From a checkpoint of a small transformer trained on Wikipedia: vocabulary 635, biases on query, key and value.
Each number is 500 + 40 x the weight over its row's rms, rounded and kept within 0 to 999. Layers, rows and columns count from 0. Numbers have three digits each. The size before them is the row's rms in percent of the matrix's.

# layer 2 MLP up, 320x64, rms 0.103, rows 169-240, columns 0-63
098:477475461572454453464437497540513575487525513563496475480490499525484514471517546459530385498464563550485494469457518508602510495530500502488530503423420481511568505548564500475539505511535487
091:589463513520544470520471520544442507583511434508534536485458471496488519486511507501491514463478530483457502504528458498498516528489450448511525405569513432492487541578425433517536450446565457
104:451473517440519586471406519497544538513560488472540425497489494437524422445528512529398455467495488526505482499530474465477478528441476419521558521515456553505523475496536458492491473534513470
094:560453497526541556495470444473541505430521566508528488462539539480550492555437496478516543496500451590564509487450469453450557579516523490478560440493433515517514494478505452487495463501500577
097:451484487513389499557495530495524443480487526486576495458468512526451535525553410468521521607518506517548470414511520556502477514508488482472554554463454486516526531471512499469459480567502553
102:449517490579494522452459504521486488539509524477453466516529436558431520523548505481484534497449586524418525525488534557484492470519517523519500475533547449468551513521485451561521550565616506
090:468546486504567538441456527525497519474505529477548541474498478539582443451487499572468495487459524481522510493416489456464545481616522517506494502519495458616483574517515519481496518451540528
100:464483506493498548585507463540425395526476478523553496474468550439486460509497510519484492524527378470463590523480512523476509436514455462481486534457522455460567493526522508459468533502533527
113:489474556385468495522486515471573473428472507591498441489512526519529479454523464468526476497461536479535499506544538556565531478546487543527554493527509547495538448447546586443459491507482523
098:558497504530516509420485514456565532500503508533497551466514527481559453423501486429518447454537478493427566437462444444504470531438435545547547515413512498542493483482519545484503477543500526
113:502452452565461455499472455540522482492440533549445502517576540544566500455537542481506498512516534482508499440505560533471519495567543523511478407456517481527415546561555445522528505494479444
108:507494545532504463459454451504568460506514509473521441445435503483559418465463518425467530513558447495448481491510513531408507496453530491518466524433428503457482537454474548574513525503464456
106:510427481568498552512466419474509434506498492499544487556472503474521512431523550539512448529458567482480564535499556562453530496524469493478441451511528494450515509437476417438539557497463494
104:565525491454532490466447513406512514488489475569482563449515491538567503542480459463478514519477519492547547477480431507566484561536514531530524515499424495534544533419506536533485434508443426
096:556493498476559512395454502435614550519471569488542524556491540511468455481546470539453540441486497545494567493476511547464545474455445449456498544444490501486473519508470464501480504524517503
103:482457494520473465504411460586559574479503459541423466590481560476469500527512491504445551470524466443451535480506434534458470523479574488485535436496481452452506515470449492497493475487472491
099:499521482447438523544526458546465478445492454498471482449532487501462548481560530460483438424591490473484500427506513504515500505558391537528518486544485555486448512544529569486443497554513474
090:510488528477491488510575438498453491486465559421470462574495531435490558536455542553530501512539484422500451443539539586432466492479508496472486480532512537501499550456512513571463497475551559
106:547551459471552546518447458453513564504548557448554482494504514484547487507513501583462431458547509607528482494470492480499497483494524487537513535445475536511505554432500555520536513606473484
102:553500518506501444570490450527438549501466542524576505478521503410567542513490518398500461546589525520473495478482422488544478510501487437489553506555517534458533539526522513466459493515522545
103:498443509459437574480500479555480562486536536534527584504481481512567529436478484545430541474549506487512511480439528542479466518464484513471471418524489536499500399574472432505528526540516504
100:467487471521551508453466497483496499427456438528444552500491589499552432522500504491469472496429450485558445448528459538473477428561516479525467466531517556535529572469447476437493512501513443
100:511492458486552500553471440505459435520434540514468483545450461518417485506530464476495496529479505555517492424455498554517398500554527459532513571466476534503436512507524553545452551549535464
096:464381487503523570527532490523481466496576539471520444451486546541489471515511528546450512535489436553476463568471567500525518553488433487427494498475524577551501426508538478484498487522515491
090:479513458520460397505557513519435523550503450524477513490531417604538543422435560491490443446463534516510512525460479474447483494523548426507532511513467539502521499502507448528547462516492524
093:518597507411470486501475549499487516551405570465436522500526501513486487440508477572441447538553483509461529469478487454457524507461504509454471466461487523532475416444552495520495494534556521
098:492575528529512515403495556497428489439500547457539478466519518499534482540536524483500554456457495522511537457448428484482526589531429497507473581503448478499448519431461542502456456507527508
107:577457464543543546513604564474522530572468461459511523513490510498540459536520520548527459425501507502541564414483469460505502521515556547510558517523519467519533424516507471506477515555438504
105:530490567517460433471438482530575458528508510464568525555518558517498455547488450442460497468506529477448536552491584545495464521489411565515531525496481467524456462478537520524423475509503456
108:393503586582477483572564525532533476546474461458470541506533501540520456430450497501505499545460535491492470506545457453414519507489538507513464533451448509471472538471530544534525458464539508
099:466594411485462509456476447456484454484573484516515554494457497566520545489410552488473498503515474493505492507514472465479510497476507485578484447505534493440527547459456568438504518416524540
110:498507471482536468478533510478465510560435429456420533554489469511478500416519489495579489503492447515480581472474530550509461475582496585540574507491495545465518463473485552460463559509478480
093:478529467523524536475441489578442511542503484513534569480488350461487541555428423531490416446523491544549442499493496498504453513537566510470482462503488515508516516505468483531493506485520469
096:550497441495471451435514458508490509519426437520511459444446450492555494492525416486488538479570578550525554399513504512453458508556523461476491550440532509497508483490487487438479477495506554
092:530488447481471496489521498465441602544489481587551498483475418448490470513501480465561501444506510535515506567570539574479485465509478526531542500492486426472554493482524568584485470517529469
098:474486412553480457532485494596444434511568545463474495562543529515466509452503491503470501469398458535552490517463455556468496484475469551484499507534501479537435572476547465502509547481459498
100:467464488489471514478422557551503532496435597483483460487564493531504453544430469514463468438537503501538553493505490524529543455487478544504483422529485430440533491496481433557490526535419514
096:562511456468472495462488538507485417469486508492498540518424464540494429540484513540509472518477471484451472444527422523451542508483488591554519455566444504447481561464494454468548534506422476
108:489458502495475488484496472537545556516473554580565434538474460511472445460560511457460517487438454492480426502514430505542545528487504492563498478534468427465537441573495478533458526573540493
104:500559485489497565463487558538502486482505560475521499507468524502463487479505443503570423449439464468485517568435521497531581469499459406424537563505522490462470428503540504532450495483514445
089:511513521522492532454526575531497562483529508539471543559443495457447500504492459551480474453486574537497460486487469481484519565489476481446521491508456468447367560497538472449417519561498502
094:537440560455550456537471515556458469532524493457595497434537484573517488500440494475408472516545475490496492447479475444427502505453445440529532447517511519508499486524470527549468460564496516
099:527481486513531513518481490505487592519463503490510513533492527467509502496551495492566482563444547472523451568509532545567561495484510482510552651528461465519503480503486515542521397438489463
090:573482512395468411523450513521486438512522488491561479541519477507509546456499563488491480494568474520445497519476447508590491522432533466480495524453512527442510443530527493435531527574492522
102:507436483519574522530538519542483495491539484562530498571489498465489471469517506386586511516491431497475516495479556537430531514486509484436432498484591479494524516530439503476514502481451418
098:498469437484512557492463513545482534427490522590424486456519541510522531495493546574507550468474466419509514499573450421513449552518495451504411486525519517468503486544480528446544489544492483
100:458502469493406469551542491499572429394516451498493505502454511484554464516559435517493535565465431432555469464516492516499574506495461459482472501487540526481556469515514495548534483511444485
117:468552504502502523459538585433435570525463499517518463561480456504514512445479559469507508548398498448490499479558523461508466425481529565444492570489493493526544548521477509491528466452450471
099:492434440506453516486542450458504557466515532532457552512578536494501539480584551452493494526509445509504457554487560487470481449547512519484481530519462413571521541470439457518563519453548488
109:510521481477499452484451497530548479535538485521514472468435552478594549493513504506500476589495441436475478549412472488469380559507531516531486476482474450433488488557500454534456517494474501
100:454496487440531498474553458405484521531407550457420585455467568478545550516503509470493540490534507460585522504521549485433543509501534454494485469451509467471529470506499451549486472484503511
089:505544506471515489472546525502526484521517524463459542517429488485519497530525521440545531587475464605573541523478524493511475520487457564547417555513463510492425558485464509537438515506460422
094:566544556526564461464511550508485470448445471561510469508554409533481491477528455560421489550465477552450550529514556553498520518462502538472490550534473530562487509500434532474481530446469492
094:546521527545475555536466480466505523497543499569568497514479519444502464472463414525463472497428497447403513442438563495462464488509502489561524541549531441500565484509508517444445522505540458
098:512565491514529494475479540445521439553568462476508568480540484526520535450460507533533457493456502515475492486519542476498541517584458504518534448503388514436526568597447523485535508527544480
105:542470476514480569472528517493490521510445522514567498508503525458516476529496517467488613552477494485517592457498590482479576518441504528510571516565472531485545515446495479472473534455507403
098:510421451462511456533408491594527489435483516538519485536512516535514523587485462394535570507562509483494553458511513491535483464491500503509480443532548509491467442451547457511534522538479501
108:484467502518527483517527486447563480521478543456505536461499526528525525445536493538605475518560446445454542479478479544520529524486544435538454606474518543486580556493482495537439446523510546
106:508475506532508590580511524449513573509506524548514515527515507477471492529478510460500488416542471545528498473468545552480436517497438438484523561569534561499523456537484536456539564524469591
101:479546528476554519440486444512513513563518512474450503489560519432454470591521568575491508487538521513473465521547504546475509484506456530547487448518467581451480455539525459548521544489408465
102:485588474532490488545481457561484560486517494412501442540451475382506426519476462512497486538535483469453525527497505458505428502557443484537492512547529551457524530528493464551469459500533455
100:500538474513515522493504484458476513517399477518523604471547463497512521562450486549475465516524453456496504512518452497508490470462402555575508512527485552434491451588440468432492483495464489
099:490506519459522510494526462513476479448522503548485459489503586491559496523549522570541531481509441426513525475485500467560460367537502483516504457518483532488477567451457579505495448575504548
101:397512500521471497466598542502599469492436522502480476495483490482583460513453500502523513539556603478465434441473506498427460504539481504470471473532522506519541497510563472548489481518521503
096:575540530495547462468517514422462468445541554492484551497572449507477466493508446557521405543537483537546527514530459493510495569515513458474546472528475473501477539481565527555418469455464502
090:520436506505493517519524515530446521557506431445517546494476500564488479545419443447467478552534495449577514532529453491523479508417485590516537479454516405497477507580513518520498503535519466
106:551522508510496499550467488538500521456572476418544429461477521531520474499481456427403543542486494468454478500441461446453562531514540482476509537519501548467424497575435511478534456481509478
092:489478485513513452489448480411483526491482557467491513567582524535380526510499513527534513460476503461526528528526487516467466525498589539484523473430413448540472459442547520521538501482501554
096:542490532441436466508489496465505458571504456544442537495497409443422509495538464433483531485480467506434515559558544479522543518470581398521556495476520462511507517494510550496531467486485497
102:482521499485529583492484465501447535560513496451614453543464473537474536448474526525452570502500483434436503585548532470487497439545492515486481422474474499533508450492545471473552492538505459
090:501569514487430538451490416495538575530498512488466474500505506471518519532544496550498509428488491432510470508487529509440529488508489509537465530578493404415552498447497480534447438471427472
100:492497463519510471494525547488452523545512471441494512539618495449492517522519517473580521526483531455562519486477467564572582536468473498555508571497517469555537456514577479540441555493526498
# layer 2 MLP down (transposed), 320x64, rms 0.192, rows 169-239, columns 0-63
100:515474529476547512529490470499510482528597490447503510486506465479530527544471572468531535465456444522496538508564577577541553477516536530396530522522523512514486430512553484512595561501531484
092:546524487491491545461504536518549494529445478519466491509438478489452508516504471552426495459506520487474465468598478501546470523459481557542425533439555484520523481492375543504589513481449496
101:437437475512488426465523444522496465453446498515448459506497436498528483506502528531504486541426500526464548563482559498511479460548525525465512508478522496490408381511531537510499539505398501
107:578545532527491492499550483492387513459515519435493528476556465383458463521486434487488515509485466473498415532474520523573453545524555509475552465494491542524552529491485479518528481489533452
101:508505486480530495541483577537480540516510468550557528513534454510506481557476480528504524491549569535438504541494478508472463462542458433515443556503454425430422490509574572431560486479522491
104:533458447419504509510409450491474509530440474489516455450478577481492461500462592500511473467519511534549494459403477419451550563516433477532526513504513519502469551524553526517518501469492503
099:484542495499505480486496448411531532518457531480454444460543565544562485493479447507492433462466472463466531532485464475434495514551484558497445579466512436581491509520455474465475478552499420
101:534506537539480423454579454465547571537483544530561552514467504501435488470466480490510545532498549524532485439468521458512497529496485439517468455560442580453578459448481459475481533512518472
108:541500483520497496525516510462442517451518526553497504547486468514441507483478490475444562571503568478530462483536553555521491470511492463479633532532388466487540549480449512498449510451447494
090:516539502542505567484491530498517486474485548546473470544469530462471599569511512508472475537478589502532503593537488559478543465503471488579476419539504493448516528521511554510522568472549441
101:462528476543583457539505494555494503472449507480502468496460482472460469520502552480533517480521480529521418506563556529543472568489414486498495486505493516482557406468420510478474464604533548
098:518544480476480493440482514533453479545540521505473539502478506508513524436497503498402612457530545465541572545520500555508449435485547415530522509458541417532478520510491451481458456491464514
106:430472486512460503612412489509506512384545470485551531464493529503508520511498557547484547445514524510466458486476470509548501496464471509559464453470517509532582523571457551508494558486513490
107:516435469537542535421525496525439436483461497487500461508442491400537426445507501490469506509439572523510518538459513525461421460488475468469441487522469481543527548558502462507517566539509543
095:486458522486408581524484545576439464465484509469455443487490491425461495508511444438472524452447529474537531474522506487403494501550470425427487471508517502508529498479505537494456541498497427
098:516518503515520461507535440579430464455545483513555482406569480572556480449427487461532453497505462527505525499485574437525473535524534497474503457563526494496436464549476492508477549458470526
107:508578434540454482482496505484557472481507499551464502436525542434456496438518510536525485445494469479576553498476569531534431510556490555471453472479522543446541514444513467510482497393483499
088:467524457554487464444478484444453482546465515571543456483561477478470479469494490472511499470449574434373517443490469497505498541511513529540506485497507423554440501549546426541481498526487481
106:468489561538412566460485458516475516442454529542454455488497465468487554527498508429488566458481488451564468506553503421505506527532488500450500530413549505540570453536498476552499502451497533
098:481531533461542428403450484514496520536490517499506590554479473473492412522505456509466549448474548498505551545445519488483526469520468507536437443459535428545503530500471451522458513559529561
097:425520488483578512481508511557524449487464471513478534507596491454426498523528509476574460546448564517563534544498535540413451468529496540516513564441546465541460515493510481516557497491523526
094:497512483440491535504555524458547472455499488526563474393600535507525479543509502527500501530521545492411477516564555508486427497519524510452519525462464532530432522485448473492518406551501485
100:469471521492513525473539567453504491575496477476526463475480511487556468514497511502523478411511549612510466504596526475510500409491486474420479511507514479491556464460542500506501444538509601
099:499511440511508472465414559628493485430438470492469491496491436504521529481504498457487450550509515478504561494505518437510499462489473480464551586549517507471500522484481537440525484490403455
087:429496477583482522551503532459486481514528457537492494531549451437510458534488482534504526484558529466527502425511481609505483502481502560443559578509576474520491435585503509490524494545480469
093:557529483553514476491458538548488536533557534471430530531468505431426572488553505546460556524498484518525571525517439471496484511453553474513542461492463452406517477486532481492522538516593519
100:484509500525530490513474445482537529566581558550521521552445509435467522510476477510581485527517501573565564461481526435493499502465474460531534499463583472479551435514571445516457463519483528
106:460541544585531526563533501459501491549513475504464556523395451521460504522462497535574473500515440458514554497537486501474416478495539445442453478521517431494463485468476444485536541447462483
110:483528498479550412520449514511463465550495478546414500492501496532505511509482578514475511480482501517539524488477440576499470591498553485552469503512456532547480477515478385547472547580488551
101:507519446466493510428514471518509533510491500505541465499504445581466533496546495439445498513430447503529531512532485556598544498562491527491613499605517513565541502534479540489498465502492527
095:528456529483498377468495506471493529443517509525431471471533442480496508503499535411528550492577456517562477476499533537420492484537525504377498499474487474526489502472534571465486450501498498
105:566502545513425549474461545488541466484503540490503572526474492558538440498535447464509498431542509557523507551540451530550508511403496421544491515515472511506559558501523458536579521476497526
095:543517420510466506517488478455555488497567484540482549489513506490471499574451613474533515519519483467528536483480431580510503465504500532561457529525500480464515566410538547492534566535557512
088:492534386522530434519539519522580482434508459520500566467488513557470503486461451470512491492515526503495501570567459433515527492423492493412532484511534440486470544554516538501470504527537558
094:505442441415440457514496444538542499510507396510485502487508466507530482545499425506563465549493486457488544505550445461514502590506545520489505511484443445423520514515520525510508407475481473
097:467472466449504459494484481438484491538539519476458539438576497472564498485478519462470533524364526471534529474553509546506526513499429475542503531450530451507578456514442536451567497488483529
106:568518511453472518546463440529438436454507484477530467547482510493486513471534517538537487534436539501523434488531545508518462515451580475481490506474586623528463501490533460442502534433493471
093:422492561517479511524578503497547593454503531517487517499438541480472450545451480486448571503563583533548470496499557463522490462493467447493476435538450466475478486443547530531517452518470500
103:490527466417536506497521519484504529489587443394448437458513557494540460524480475541499523506549574511557581490532532481519500520502494514428493480543520455566484551438459481499442491509516533
103:527448441476532537493573471535517539567552514461508534508500519515499434550488410525451484489506518450528474460515434459570509421487541524445469518489513508531518442470434602456515470508499487
088:517520505535486478517498425456486545406424448508432547473439548508464486423469559403513500443578475460512484511477533431461492473523482480506455497537466475464474488486532511519467521491495434
092:535504441466482515468477478513387506562453481520491487561455555485520465538472483492506505535467505428453504591500510504483515547502501517421492503481506475489447440420472447499439480402453498
101:546544471508460519555447462493471497573564467523520446414502507413424483497479400420434453530484514472463476553519494499521517513493503526529521510469536468473489526473433506489503572528459493
098:516519461469524422535581540535524512570563429475513470504501493419503508482500521518530429497503449478487426419484470559494563563486495408496521532466464521509499494487454510534471510526475431
097:476468468520419495507545515505489589496485509480539466468456529450503486498530511531507453484518507437521465535470558498480573583511546426501465471464457480554553440583528550540464465523574529
100:514490492463486422504530527493475437540579568508474523452500546538466551501533581461466490481495532484394521461478471571451517458479525505436524494514497535445466482530517450532542410530488461
103:533516480487598497527489501509588535524527495525536474511502548534465453532471465559489478401519542515471513489473462522594569472435577439482529478543517509490530479537453525477437534501559505
112:533501468492523493517519474569549473455486548518487545550538408394567560469504489605486467455512512488552494532465438492500538517481494424545503530463530471513514510529510424497451514517446493
098:525488464422465471536539476532460533546514537480499481589514511553472503448503559422437513470559519505515548471559497509521553524466480522475431479536578528499532460496461474477507475521568400
106:546491514481517451544489453460501480447529547514591544525573503494463502540479495487564535404479510496558485530505457511547454492412523539491508564524517477540511569554402458518525503487497462
100:458526471524508477457442535432513540524480435434450496509458508473524510473607584472496452453501515479565588491498544382498496520507561507513496520469537524509455505543526497455495468516529496
096:523452521432543422461468505502486579478516420530531550454534567532507469530541473470508524477490465444392519518438501429447504482530484499468490465541503447501492457499462492575444485478510531
094:525449454575506502467505407478607491444518564446465482461489540465502492440491432475517507468545528447551486492550475469546496498482540466528467501425553505446510497525540507487444463467554479
094:502464532535510441531462506499587479511420538481532517500452476476483504485544520500531468470519519510597474520531515530477534555502477580523473462466443475574507530410548434538531485451498416
100:460515528546477481459506492479463549438563517457506442530531500559521508530518512556499532496514476478522511501487474567632522509503444472505456491504521552449530508537484565422459547495419424
111:548578531522466473498496504568487448553450525535479531470406503538497453508452442486508410462503565529491494504571499548494467447585476482526529486418543472471455529545502511532458472517513508
098:504540551580414524497475478461518550486494498540542534542512523526477569520513513548416495527496529621507513501559551469493524522480455457483538497489478553539460497541416508468552571502494478
097:612499520496469545456472564504508458482503503496514516511446490493439499515437445523457536547528517517548511429474465559418547458527486474498442536473587492482576467429549499493510479534498531
106:464500469466465463444517449499418426490524424513513495457516501513519516515510468569481468620503552462464541543517451436477544519477593519511481494507507494494465519439526441538545432511488483
106:505523411426481500516447574529536595502515459530515457429503559520499504512503483470548559453461503482467505436420538508500542520566521472532497427466486518527517536490518479513557472504509415
092:530529439475506486532473506482554525509471539421536505412457511453540504481519498451498530431515448426514455515459465520518552574484501521452439526467510535543489393511509489529509457436435526
106:555521502488454521503487451532505465503502603474516486531518526520548472492585546431488505533459501493483558532486545578488484416477488466563500616526493460510552471459543497477518510501434546
096:549445503455493449462508595507488557558500531557550533457455460466425530495473563442468406483514411498541525503477511498501577529506510546453491498486512516489509528513511464541508557445455509
103:480517462465497510494475491507485570601426537524505474416496519491515518484508490486431411500510551518500574451551483494495515421390528446468543482527459500498516451461535496507509542547489544
095:443447516502508493510455581501513514501433495505548464509517523613443567476500495455488570441479487519413566543503576487518470507428520475515512525493462544523506488422501498475479550465544491
090:482533485472478550522454517416480491474518470477435489511511464449466534450564489439454561467503534466463570504518501483478498507512478424550434436597510448534530487506565506501500504477404518
102:465411514510518467436415512451437546472493499491500519569487504489590467552521517443553493485510464543462477529404527481496525534472469532560466545562485520471433467486510473553508495443518520
100:485485491582506475466468517540447526494543487453462546468504477492459493556529523422549505535616462445484548550561546537449461496431470491536459518451448498530532551446523532516549516472488520
101:525572510448436505516471541456504518487506488550477461512483484528522505570497510530547560535480395439505587531538475497519479487605443503474451486436517536471486519519462561525555532536463480
109:516466492501509462456551441545508568546489471482493558526542457523391472552511488518462443504517491562416524477438498482552525458485452468476532447513552456507539479512452480549568469439535513
089:461492521562508573461491506516532512547433512475464513495439526493450471459490526564452496428496554445505576520564502547478553548455594455440526459454503471459427488534516523510507526511534483
# layer 2 MLP gate, 320x64, rms 0.11, rows 170-240, columns 0-63
090:447591532471488486534514517506524471444586496496437514572541499494512572519471521468472473535491470510511484534500552386556502480488504523503522508414553558483494483434539507540551532554453484
091:485500530564551517525487574506521565512535528511483495463475550459542517464444504436490517489562456444597577513507544484477486504496535497480499458450473582536577477509505524535456466540412528
091:465524509541453540495487490537500547461422530501536497502501565581499555442478536458550540435530551528505451501530501446489522564574545460523502530498493454458521481497418558466440486534483573
102:500445467556435576520458543497464460551511502531574550515498449505431488527510513537493490585562552503467529442520553468496507502556502469492528544455511436544491486483577567461477451513453493
102:475485510511461493450469484517457479575539466579536457521558502460488489504502506486533542486433559571532472524477504421449492495493492451489469543435474514517522525593497524464541410512598501
099:534516561485494534465549570425460430510506450526516471471470515491444497494525477523492520556574456494503425488526527461523498430440463577505534533536496503461576439448521526474485583525476520
100:539467529519470526544436501467547402481526491507519462535474523464443478484463527443574525484469507563483479481538437373449505496524460490471507545526493516465535520439557421507509482501452487
112:464474518548465492540523501440441414522548500501462562486532459487414565556460502447542551511512435487455484502553453418491466510501486486485420467471512545459463481470462471559520481454508533
105:473490532521461447495542522525456438462410485495484516506440445543542594579473495521524515482513507493550460556493497532504469526539579482381501400534516507506465491512538498526488466497495525
107:517437449473460527549481506513505470592539514546560511484520537469571495454510509451512454570513529487500527526500495507484507445559440424544533456477563483530542498507595451470465502556556465
090:588528512490494394497457536544407535529478457477430522472493535532532531453520477476558530491472502501520460572508468425513494580521465447512554463522502483491511465536549498458566536525501468
107:571530552455423535455499483527462546495526463488546550576568482515508524467528440477459510534495515506540535457432495459461575474547487548476548490539503495569535447462450530529480439456541506
107:470495498481517501465489483498460463587435520507526515540450544406491491475533477450485478479459473476507438453517548535445450466614548472455510493434475533552575513507515446552508486462513544
095:481449590536457570549486510491443500509458418533491538524511512530497482496477530476500565540542442482471432490512412549413412432496496489494574482499492515458539534511517506489538533496525527
099:545432445533485490501453510491551525509475485481525557560421550515442475522505436477459465481563571461560544496482493510531422526551570454517558489535491571452477507459456506552493501514541518
107:492503566553429472504457476545522477562492426511519454480451545446519519455579455467547445485516503524462505524502539516544569503585547556447501482536481525510528521497519432504577482556490540
100:507509514519476465451502457495517494500474512472412542565566580491599459475501566514520521494510515533453422483494499513472468501513545498507479610568544457483427531515425484522475501492459528
091:459464533592568453469479537544485506543519478546500523446496522493457540436505468521451550525500445477430511527545522557512506427483508538515578463529539438510489510512522509459412493462570460
110:471469504495527442484568534494537483560615515552473475532517540469577489466491543519434448472473488484558481485541477578557482455521566501471522484548515476420451481500473514563511552490515517
097:510562458471503480521487520555518455571485520512466554495437531571496505539456515445547458553553503448454542488558481491428569514481467513595497419451471524496510471533493429496447495521501479
113:502495548518498516482409439488446511542396444487523506513518508482478474462504560534517517578568552552473438552458480478520570443509522430501480554531556496513443531497525503526482559494458500
104:387462492565519519443525467491504458537498558460534506561526469478542508570548566595437451495457525424525509484508508551536512457530493490502491540490495481468452490473423521526491562495492515
098:509441550433532442498518543464523485529516471494543515538566478505509561554460445498510441518530557519480514497493492520439487466480516441548476506462486521547578430608538514432497464566486533
092:524476551476507583474492499525496457499484513492596554524469559484474484573498487580490487546423448471461482581535497425452471523508467555475461534527441501490543445447499526475487516553547493
096:463424475485446432474580565550525469405469528493485453524472555490470490533490504511452528486510458515554508497497540517437506511472482420523417443503530494495482552508475530475498602487456496
096:546459530555516511506509514414551460515521546549547441543581489578514437478445518528488457501505459453531544490547449526432463488492516529491428489565501553496547576515539495545500460484483512
107:510461467537493485525436491541581463504517481541519490517594441457518428518464558537428557421526479545521474542481449462464504498552538519491574557493430514479515499457507525520523512492536437
117:504499495525492423463476534571548539603543485513439489480534512537549519551539523505482463474459553570535479534464465490566562515463486480508514475579500554551509465542426500471489461525433511
093:477526481478396485414511511512483453491485470485482504502561501468478475526511482414454480520443509474520576529608388475540518527514483538517567481504471568505494474519528523507524509563517468
092:547456483440487497441509514530503458537520538527460447528474474501406481583540562479491521603554502427522536477527527470545480447537471446456533487412518551487525502456517503515535494540468510
114:454504524516519509426513545512460460458542524560527485449468544516489513564477512542512471518481451446465386505433464495487465525532530509562557472509539508430524522440419471425491498494550471
093:534445526511522552493502491495454505525499501584432528482591540551493398591477512486551495451470565490445506506514405524468549501502438516439516504494545472455434515513472510500503502493536500
093:523495482502496504577527428485539492576516493489531406494463487523509480496512476471497493508555557449570542542509504499428474473520524473452501419479546510543427478423468413527462522444458472
089:473538505470455545492529545513511503597524513532464442517500445513492484561449496429520416398510551509427499597459505487495478434499507507515536481534509476476464492463516520528419486456462516
097:421463476485486397480499446491494506475498476436411491494502525426581555478506460565531549514476464438509495557516516434508502545551527451540549482451521532457506529448516519450509539513517476
100:501491421566524551580485560492511455458465461530507463526415531507479520468489471494575528571557526482460537442525478547446454519536505492569479538538518552470549517471470486437544542529484511
089:506526518523421478530539478580416510458575540493456472475493482453486519537468488432420404504454476478526509518495461470523484487484471482525566446529527509517424487456565509528496553552465477
107:471496507548422543491513521526479514577503555541512565540554512538441562547449522447525468411494453500476580474555470512439448494482548457532500465468489544500532443481499492475481537424492502
119:473567493504427483560440581459469548482444463583468551497466507511485449547553479512490520530534469587463447543467465536511550527521555511495507458506509481539504521521479492392470525500482530
095:494480485542518524473461503536548511408562528568574542474453507532526496482446424538489431457426522498452514559518509525433507550472488485521536472473550496553525486422537477526455559500531480
100:518544539519483561498542545496496481509539491505443497443505505499490517500514444554517505438477496501523422484400457468503455451532492544563574525488494445600445528539542495510553496533548419
095:568542469505493556484471469489492505538563471480492427527448534464455563546501493440490483462455468497457540539440524540458502486512573512472518486444582512399500467484468496501577546502569505
093:482439438520499551564486529524529397494458479496501516475436520498535526477466516560565476513542603564543490488511479439535465558500471452555525481518507505526515516528405497460477434507488488
104:477441476554559559434550440448506475513498493482437531461540547540483581494609497511517581556512508509501538491501503556469510488527512543570511432536504499530484467556475482492504567494547500
107:537496536520422536517487467518549510432504494501578488507458558383503600522470495543520541478469453531497524522530536504412568542478471518491512498451525495485533497463537496481582503454484457
104:457497394526482469513472497467550544520460482514483533501423547499562436515484455571477456507498477537457514535502492448513579519497568391483494451483512527524515492496440509530510502432536436
096:463474576514442527481502514487495533434520503558470474519495476499598497502475397500522518488495485539494449473444543531512504518482544497502541505511429442566460493502421496482575585554546539
103:503549493570485526471508446538506538490578466528530510461573569508484552503504539481514481532488539437482512494582447433479571462536507489509512522499506543452533455521488439540410497446494582
112:484490495512439480489526540535495453578468530479430497541502495532466385459511531503441535554447469515467521532484505508437512489500453568521536419501543583494482493514497502433409531488531526
091:472458464554488550501544576487507537459513502507565466484413480495511507466542540536542540533589505513433438482500511466485422512523505525455493471479453500408426455485485551528463508533564502
097:567473520496571566534443545486512532468506469497487478526453505577485501551480462476466499487495405578511558490582523476515540462525481478532485418497465475545550420463481521512444522536544484
100:554526508498479477489471447440430510456540509500521556455495414393564545515494518495427505504508537487519456519427469454499461534592542464443554545493518502488517469435489557477511492502491499
105:557511562521454432482509505488467529460544511498537564510519494512457471487428570522554534558577500570494572519563566475499551531456432468509486506546523533474500494477481585486440506478467515
097:575453505543476524508446555531513561465483467508516486572555483495501526511518508532501473515497583536580509554435529496540508552477476464567490483512560435488458451416528535462441546446519491
106:541583578521499442494523544454563503417463488566494465490538515540497550461507527586531478510538519492511515463511482462451490563546450536530516468508550526483496515511507462524523430540456404
100:495543460524538464470526540513517453558495459579472538505457501372537538446511496510464523554472535434519485456518459531455508470478513446456591558459509481509511488499435473519458440466478490
096:532559548504467488464464474505502435558553466547522379508462481544457425544509503454514480577478548458547489512490438531512512460455464545460499491529540519508480493449475484485581496513444551
112:489482566570476490543557464496523493513513507561539459541606528515540521542494482467534507520524471467554537535481464476469483529495517397528513537463482479540448534441413468472472463557451556
099:466528518477458467536451510534507515556549499515501480467520481486541502508489553555551528413523526508413485504525471535467476476558518485498514508482418537457546392460486457598567490537476451
101:471536553523498418496496547563492470415557412506504487477519562478524538504506527542493457493482491434480477506532571477498583448526468508493508489460433556520474507592462463538530549520548493
117:531451420534518504520488541460502425497575528421492493539503530505500450480527474503494485586520453520517436503510454502463550426523567586483465463471474484454574471537443526460465530488525519
100:520453569474395555465559525475521506485475594480523551487494445530530537505431544456541459506504506482566474464513444561463546476497465596491506465504472457513517516464520505556522559481502506
103:455469507582474492513500543489532531487459563447500485531489554505542445504484529482384507577491506544459500527500486500576516559548516535539506389467473506551468525511509473560553499441485496
089:520431457492480552472525530544494509454594456509502518530535436534534536492480452525502519504529461459483540568518492493487446454533461444500486529497536400542469554571464505486556547578503443
095:491458546515485419519470538496551545482508565487504461526541545483458488519453458539625448540502465523494556488501501518427560540427439502483490463504470498532526464530454561477489470426528500
091:513489520533492444538598537537507449560482536499460504473527487474470525512432503506435557439473471493481512520525507490476518464486543549513506436633518439511482511506455453515424563515517445
092:467589465480489470483507491407471488504517535495500540525525500575527523537455445547450542470558595517508521581486518499572519501543504451545450566497522487447581527530520476513459500458494512
091:479477482570490462519530437520458514447594564475539509505419510498554530532475534476525459474431546517496433477526489552439526489499473534577500491471497498523445548571556482517510478457526427
105:546475525530474492462482469505521483546490590428531509547487481422491489465493541511449530513541478492359472435482512436491513441520519498534477464409529458513470501510520548534530515543513443
108:467460509507437424557569571448573529506526506512520492551505523518503447517533492490513528556503444556463501576531431463549425508483532511499486557491506496464557488546442472440558533505467530
099:463512482552505542497582523524476523398519459491481474486422476498470458421478485449547425477568462460561475492497513469521488534565463550564529542528503554530507467582484489504487489478468462